Weights of a small GPT-style language model, trained from scratch on English Wikipedia.
Size: 19 layers, 2 heads of 32, MLP 256 ReGLU.
Architecture: RMSNorm before each block, embeddings untied during training, paired heads, capped logits.
Training: 109M tokens, 9242 steps.
Each number is 128 + 32 x the weight over its row's rms, rounded and kept within 0 to 255. Layers, rows and columns count from 0. Numbers have three digits each. The size before them is the row's rms in percent of the matrix's.

# v: layer 11 attention value, 64x64, rms 0.394, rows 35-63, columns 0-63
# o: layer 11 attention output (transposed), 64x64, rms 0.462, rows 35-63, columns 0-63
# gate: layer 11 MLP gate, 256x64, rms 0.477, rows 0-11, columns 0-63
# up: layer 11 MLP up, 256x64, rms 0.509, rows 0-11, columns 0-63
# down: layer 11 MLP down (transposed), 256x64, rms 0.181, rows 0-10, columns 0-63
v35 101:109066136135167107149116127103127128099181155137133177170202149149094086061114135116129064109131130159133076150128119165143140091128135092124130083054120173087107161132115076116114065137169113
o35 100:071146156122135078133136106117213166129095118070105179147117118134124142151130143126108186124134121131154156109100073161177193078131061148119177082153131144137102099153145162156151089135106181
v36 098:110151097150227143125145107146086111092097109155131112117167083115074120115158110120112083137150174115134112045145140094075086088137134165096089101152119073107158147145143066113171113140128092
o36 094:148117086104040140101096076147140144117179118090107124151104102109166112160116085124105166111114058132159157141059137132155142154176112140162125176097124170163090100106138134132059156165117082
v37 104:198148104138161103122084173083156165088155114126103093135098158099108163113135108142101194145144139129136140101124153144061095177111129133092114130063134107104124139135079129181209168084091102
o37 116:131124134157122153109130057141085080147156140112104122129130107167141148179135076143172052147141103083087145174174148104122070133096090183064117131145117100118096106148107167124060157154112095
v38 102:122147070113128147141069112077140126132155102128154128078140125164183151149175129173132155108095182093102176147157150126175112171159105138098117163116174162097129165052096073110198116122118112
o38 107:103133127128088085167191144130103138059071120095131147130154106131152126126115093079170133087193105092074086161174156125123092088144114139086104131063107109119089095104138177094178149155117123
v39 093:119087098067175166130088110166197144183133154098119172116076122062152037120124078126100132132152127145117113141080112112176087108112116115150160159136099123161121154078144132134173142141107096
o39 099:138139139123092163106134182103146126142133137130145159179072098125101090091129134094102106159162125124194112096207071097205108144064117106125117142062152125089128100116067110136163133093124143
v40 105:112127130127141102134148129156169203136135157097133122091087130094118127085109129134121140164103155073105055153136163142212124069166118179113123134122107128087131135145134111173149075159222155
o40 105:152127081161139135092080126115174133153094135161180183121167056091142139122122128119105116093118152189200168113125144135108169081167141096084123077103154172108093087146090121151172105155115159
v41 108:123174066151164081132077165145103158174086161113109070156121112124071136146093095156114173119122145159104199115114156102096103165163147126110135090117136119160167051146091150072144140118127157
o41 114:166168136118098148089174134152050056172177083139072129102150099133196142106129101150097085082107121104159133107107187111115101126124143153107110179148066089123105122109111151155112163154120117
v42 108:094106138141117146114145120087099132130112056127122107162139089124169117087118142074134142122147043092165142063082139126094131126132130130078068165104083076129160157155174138119145089058140170
o42 112:117105110122087103134079152205163130128144119110142085066098112135089142108107118192104137173118141106089140159131105127075098188122139106160140147135141165164160069132112165141050098158063132
v43 109:107124131139120112075139079156204125132097167084049114131169126127145123191081159110148167121113113097152134141105106160137130120097098113104088181161139211159118159121056126123161131140089150
o43 105:123142205150107134159150140120111163095158195193183182140137136116125085059107098123117142112100142124118119073131170109165086143092120112138130070102089060114139092121162073105125123131085128
v44 089:146125130137083113197219126154177170140109103123141108114131166123160096147132148142086133048110162152115151134163174122116103151139099117119089141178135188208112089134110100159146107130143181
o44 088:170142168114110121136093117110159118140125135175086140134228110117135079115115130138174141130111139169160091089141156092117093042140194119122076135156091103108148121147152187091159106164173114
v45 097:213108166125150157120179120088124099153089101157085177107116179139149152128138126095151168158085134146143102171121144128164142151117142116126141191110078106134170068143187086138187154134076115
o45 112:134161168095131151136079108090120157108175138071183108109105137060118091121133123150181092147123143155152130208148094113079098128096087099127098164152162105155124187129091101130102060086123133
v46 099:141124082169153081127132135075161093095147080146174163203102091106194084133118125088165100165116162139099081124149150151157151081109125163152134104185133139111142136128059069134132162149143120
o46 103:103148145092133146102174096147167138080095097103170179170150048142138166067179140135134165150154107132149100171108168119167137134112104145100110132091193177119121152148180098094167162112084126
v47 102:129104169173123082153123136122119166095107136114140132110134098122216111142179101084064090142097161060132095092135146159165149092127158088126099115100161140070131138058095110147112090103131075
o47 104:079089135107077115087082122152204182104082101109120192160163152119114155134097117156176174147172148104081087103126109119137131145200117141121133090091146114112067136143176126121159149161100124
v48 104:100138104085108095159104192072090107088188166128110109069136183112103133093149115143132164053151142135180105170136145123092190093116118125112098157168090142085159123114130097106137120162151087
o48 108:219087139132142125143163091100085144106077104091087128071174077110122134181142128147104185170145109148125187148118118154140113114169099151100104136076104106046111105121137143113139084123130155
v49 107:135099086174147163116176095162105073155143155132134098108145101134169114126062118206137164078128085138154163188077170092095119161135154151151160135156127085112158075081092125142142138089123131
o49 111:100117159093074110127177173181085149127110113122127105108148149127135035140190101143117118136107133163147149144128153129127159131048147165142035119111096113135157160118081155128124175097129081
v50 112:073084089140201102121080146137110163143097087102148103137121144099166151151106106153135082145132110106159221164091151110128131120130183145154116157082101073156140155163105100161146177092090149
o50 111:147129135176017142086164201150133165116158094130125117142118077169107129067168131172069080120137100130083094146143142118095134154121087120099144119186120148105101136130100164138096140098146112
v51 099:155089110140115115038121129125110145106207087163134073083128142110174124183083097127161095183136125093169102074182119181095116136097140125118149144120192155121151134112155176124146133129150132
o51 103:082155139103122143155062135149108119109118137116113096154124161220082169118132128126122130121129099149090198156102187123115134193148134106062128062070173105119146105114127135110149143095186113
v52 085:121197138137131123145122137116097094084111191126099120165124109082134155115046133095127140047106117133109149121164130119136129073131188132137088154089164178097119140116165097188093145128057146
o52 083:144054174143179143166132107160133130159164142150132148143143135146162119134164165094129133149055115086108124083098133195096069102164102134136156136150117114118101173090078106126115157113031115
v53 108:169182100154109141106086123078175115167156134141123138132133133124163118097134106136194079152212149049096095105057120094127104182149147117134134140128157140110142100148102111195149176118143146
o53 108:099120131167130104145137133077125118144139123106124100120128024168167162106115119074130087167138126109088119179134146170158110199078166148125101137123182091182147097117115113161180174109096098
v54 110:159127092137129170110128148088129121172068213051162149142087117108163111128152134063143136082100165142124132164075112116127128078123129157149137117154151184100138145158106081171127092066150122
o54 107:091098183115167116122139119170199137074110123165129180132128073121187125078131108137161122139159152086122122152133122123163143109121139121184153170130132124069051104140082110149103187094075148
v55 097:084141112168115122172136120116121089118160099128092119091120155096097175147150153106102156127128138136092152152159124074049128186185211096115115112100079119114144172140079137065147107121187138
o55 098:168154091127110134114113158134088109154106096126124091042148113173147151187081125159153158135127080081124149134113101131136186115094108091127096162139085084148127123107175164173096142216107099
v56 108:094121176132100103087077160163168079103149184131166123091159143114156127163113141158085060126128108171096095113087120153075119170107050088113147152123159088138099099146152118136180081113126145
o56 109:075124116160101128165149098138153134115174150187091112111153155147076129140089092146110163145132149127126188092168185131205121128131133159142110086152139162165094133095101190164154119136218138
v57 103:132168165146105228106108192106118126164129187179108128052118138102125183118142133166146186147122097164131153111170108122092113098142138107168132145158133159119116152122089079172103137108099172
o57 095:174113117177186155162131120101150096097116095177187090138110123186149025177153097084158150185137141118063149111137132096117149122127153183126128153140098117107124111114095111151143120111106090
v58 090:116161158121128114203128089141139085164142130084097080085136115153094133132118160112105108133132131146172125127132118112145121211107137144056142195150138069073171129134131109160036139097143144
o58 103:167099110176124130136105110162113170180110128199117097119126129086140110125109162150120115087107072116124167158127051128102101146151108144184068116096111079184175184097165190139128142138131143
v59 099:104121133117118109160125114146164124074185171126118073133137099164084072110087090118078114112089158124135202101143154176180099135173169131087109110109168126114090164143057112152114140088115171
o59 108:081119178144103122161069130154143097189077111166127194168178096150154114130130166108113132084145088081103134047145103100104126116134097166137156103154093157110140095149138155097167145183105102
v60 090:137078173101112188122107069147120161183171122104121145067149122204138165148180036076119113094145107127090103141090093142132098165102117164160123158124123113105093090122137124123112110096145123
o60 085:095082049154071044167127120063139145151133123142192084106109184160146101143117142157121078138120117135134116144145122081117126104125138125202159161088127094114129122101098118170151151123179124
v61 105:075121107091153144116166151168165130184066115113137142166108143098120117103153151064094146124175087117113150221166095111157091174132093106151145114177173182129070125115148106142133157112144144
o61 112:150164132145144107082121172136141140106147185170163124161107062131138109106096118127137094100147165108125081104149110152186177050109189099150167179106125149114184141138078125125142150188120175
v62 099:130065135104138137184077130132118112157172091130148123129192143158106106158108118140176181174156120135096078137147153132089196113180156158088108096117159101149164190175151151160116089175113135
o62 104:125098134106163156125161122088128100116138077134122115120107173151177200122180143166097144078113099171094145116143146101093151124137123071110092141099132164188140062144158204155101072113103166
v63 096:146126142095144134134138166133113104106121194089144158119101096160115095134172116165081177145087121039098142186135141123121095160122116070143108150103111190144220091183150101129132140129158131
o63 097:095173195146180134117109125154086137163156121118132085098115084072153142146089141187165152117136152147141099107201090127147163114141131147147067132151098142095098088104106068153187160133110082
gate0 104:119128132183177175120135127067113133168094112163147112122147171159179096152077107124108114137116144109141092094112075121113080129080044117078117182183086119080160122113147110132132080099159106
up0 096:108065146119157138116077193093079141128135112176105123151086094069129093067164107105102130120148118129077070104127161080181139140164145136197134138126159154133118139112124079080141114118075158
down0 100:095137076165096082142127147154138070127129167080146160147145094119114095111136180130143134086046052084146172120135154082129103107138139127156112097121112059121126154164189147127163111119144070
gate1 093:165090125151165152101133163146163138105131174131155105125162171097092094023149144103156120185130150100148090105090151089080142073141154090124171109162091100100084084125086136142126172113153134
up1 097:154151115107140116137093132145109118086187083139117150152080145129158117137154073080121106143116118073100195085167166145106118174125147069128138208143094086100131144072079113122136173159134079
down1 098:078145127112146086103073163143092075108115149125067093107104099092154108098121071085147088111138139211155113181119116166130120108169191165146156161135123148124065151115147145123192141152132133
gate2 098:115136155085144141090140165111125117111140138120128111128199222129138154151148074085166147164136107101088125171112146158147085186144163108129043120094119136143122116156117187161134079107171088
up2 096:125081088131130164150121165126139119117147113152126117124138126145088081112131142108138092111120109080156108123171113123151149119159104136110120159155122164149101192070109027076013179116146134
down2 096:109090133103055178115160144094099129164113137040144132157149171110115160048128109096109088107107144095124152087124129138110109123111129094171143172131130117113171142055137160150198166108097127
gate3 097:120126092074070136129093106153148132137169147127099090119106168132121200170141086177120132144189136077147159104125142117177095067102134139179067103113065158125146127173095167101140113122106088
up3 097:074195182159154107104129161116168103102116165118201119081123112124152120152143098139163085168143149095129144140196125110073085118138068142118164079149067146140136160135176156123177131114122149
down3 095:148141134052146105151097101112156176126103129105152207119149127097098137130093106130116164097062123146114140181089113116098124135101202130119168152158143123179067141119159164163061091097117101
gate4 104:131087120143154167104164094129154090099138086165163107062160110112116113182165114084125080108118137150081175090123164129142110099159101021147088151113096096141099130172083124122113158112092110
up4 100:130113156118126058182179163106072112137103116078113094140088184093124161087138164165159098112130163148154127170098133117091149157114076161090158194134150161141105116040136137095127117125109124
down4 105:123166170134139148060077156188169136131082157142115102095135099119091064091106099135062154150109142086126119115130118115148148097091131114111144054134164161104074167177151064146146107139152139
gate5 090:081141099141171176125106106167130111100098092113150130180109135129151129159169108127130163197097163076095144098153116158135166203131173107067177155129140166108154092120068149124166071155116134
up5 091:155141131138087136166148110141069083084158092119093107124104104126087111136176085113121163093118148109178217114147107056119146166097074064114136158135130158129078122143136068160114106116103152
down5 086:120162166127180172151131159116150201145139135130188096131173198129137205108173160114145136145116066064100151146120143173126158108167094146125185147161140084112173139110140138108163113152142125
gate6 102:184107142130152140129182168159071137115126144125128145086188103120135133085115162157111083175173123107147158146136114121146135090168084085082072184157055075117188130119152083112129113102145143
up6 101:175128131143109126089148124144088105091089143139100122106167133125132162074140255156107093131192145109157133175114133170127124090185095109094077141116073147146142124144169116115145114124112087
down6 103:103175107139132063124152155075119156112171118153091100172104135167121167102142188133103179136119141051115124114136098118069126167120132150064109125127090098059135130120115100159130161112062174
gate7 097:128085173110134147133156081156190115111082085126116135141116120063079175086101126144148181162150111151152153156101166140180143094176115140074135127113085161165113120106122168170106166156157058
up7 082:083159138123138164103131097184137150112150086173078128126112123091146086187138097090106108139082092126128112184103113117129115174135073147077133154102158076122087047079100109132063138131107112
down7 091:081167073125133163115089192131092117126132159139187099142067083110165115117094111159136138106139221132132119155205156123182099091087119083157160125107098133101104168134136126110124169127135109
gate8 097:144102148177198107052177126087112138131120145203102073116160091136097102093125097088124132163163141152096166152168105086145101121177185086099112148123162158144147147132137125113152183101126100
up8 094:112162141051090120157071100090176111151165110095092156160168154150161143100096098154084119126127109093068145179108108153140113170098129158138115088139119111115151191150088117114156205141130083
down8 092:156150154241126115135171065082133122088079128128099159113073164097131066125126113117156150131108090075178158100119134082130143128108178118067127150136148155136125148103111141170097117159114157
gate9 102:139150124129091140166111122132113126085094112201124116151116073102114144108071150195084149159153076125095141151108134118145190128128180112083135144150187136117109138112050116154125045106165118
up9 104:085129118065126109154118098167123138168163113057138174123092141126112146141171109121135058081097160095114109168140165145117053126133059145090081121099062118138175125103179120144139119154140126
down9 108:102068103152135133103102123118107129113111072123130108103128110181109090098121153102165151115126183069160206137110111094077107099083191098209113128121176140086178113127153137119144144089123091
gate10 109:205109088085161155106146198126107132154116162167153107107134132162173127135127142065129092127165162109139116142162119141168163037140145107128089172153137103111181187179154105156145118149116107
up10 106:179109145179137169073101164105103093082159144098155182108117163129128113149070169094087092062106153110178135125128134116134179154149138141153135130146195111140179107180095125177138172117093127
down10 106:095108106104122101115184025127156134175162141120150123115193128160165108097143122139142144115185132146125084157126151105160059127141154096114135113105150107151095182119144166103076134058180125
gate11 100:180079110106113166144141121152146151129136150115156044116143126111139046072135127148075173152096177136049135137127116168167121143126170109089114143107202140140098137166135120115112159087153161
up11 102:113158072122098168140178153138062160155153152128228045116127095109119113104171109134153119125149128110095158134110120099158119140081113173164180157122116133197168162133101128151088145130107125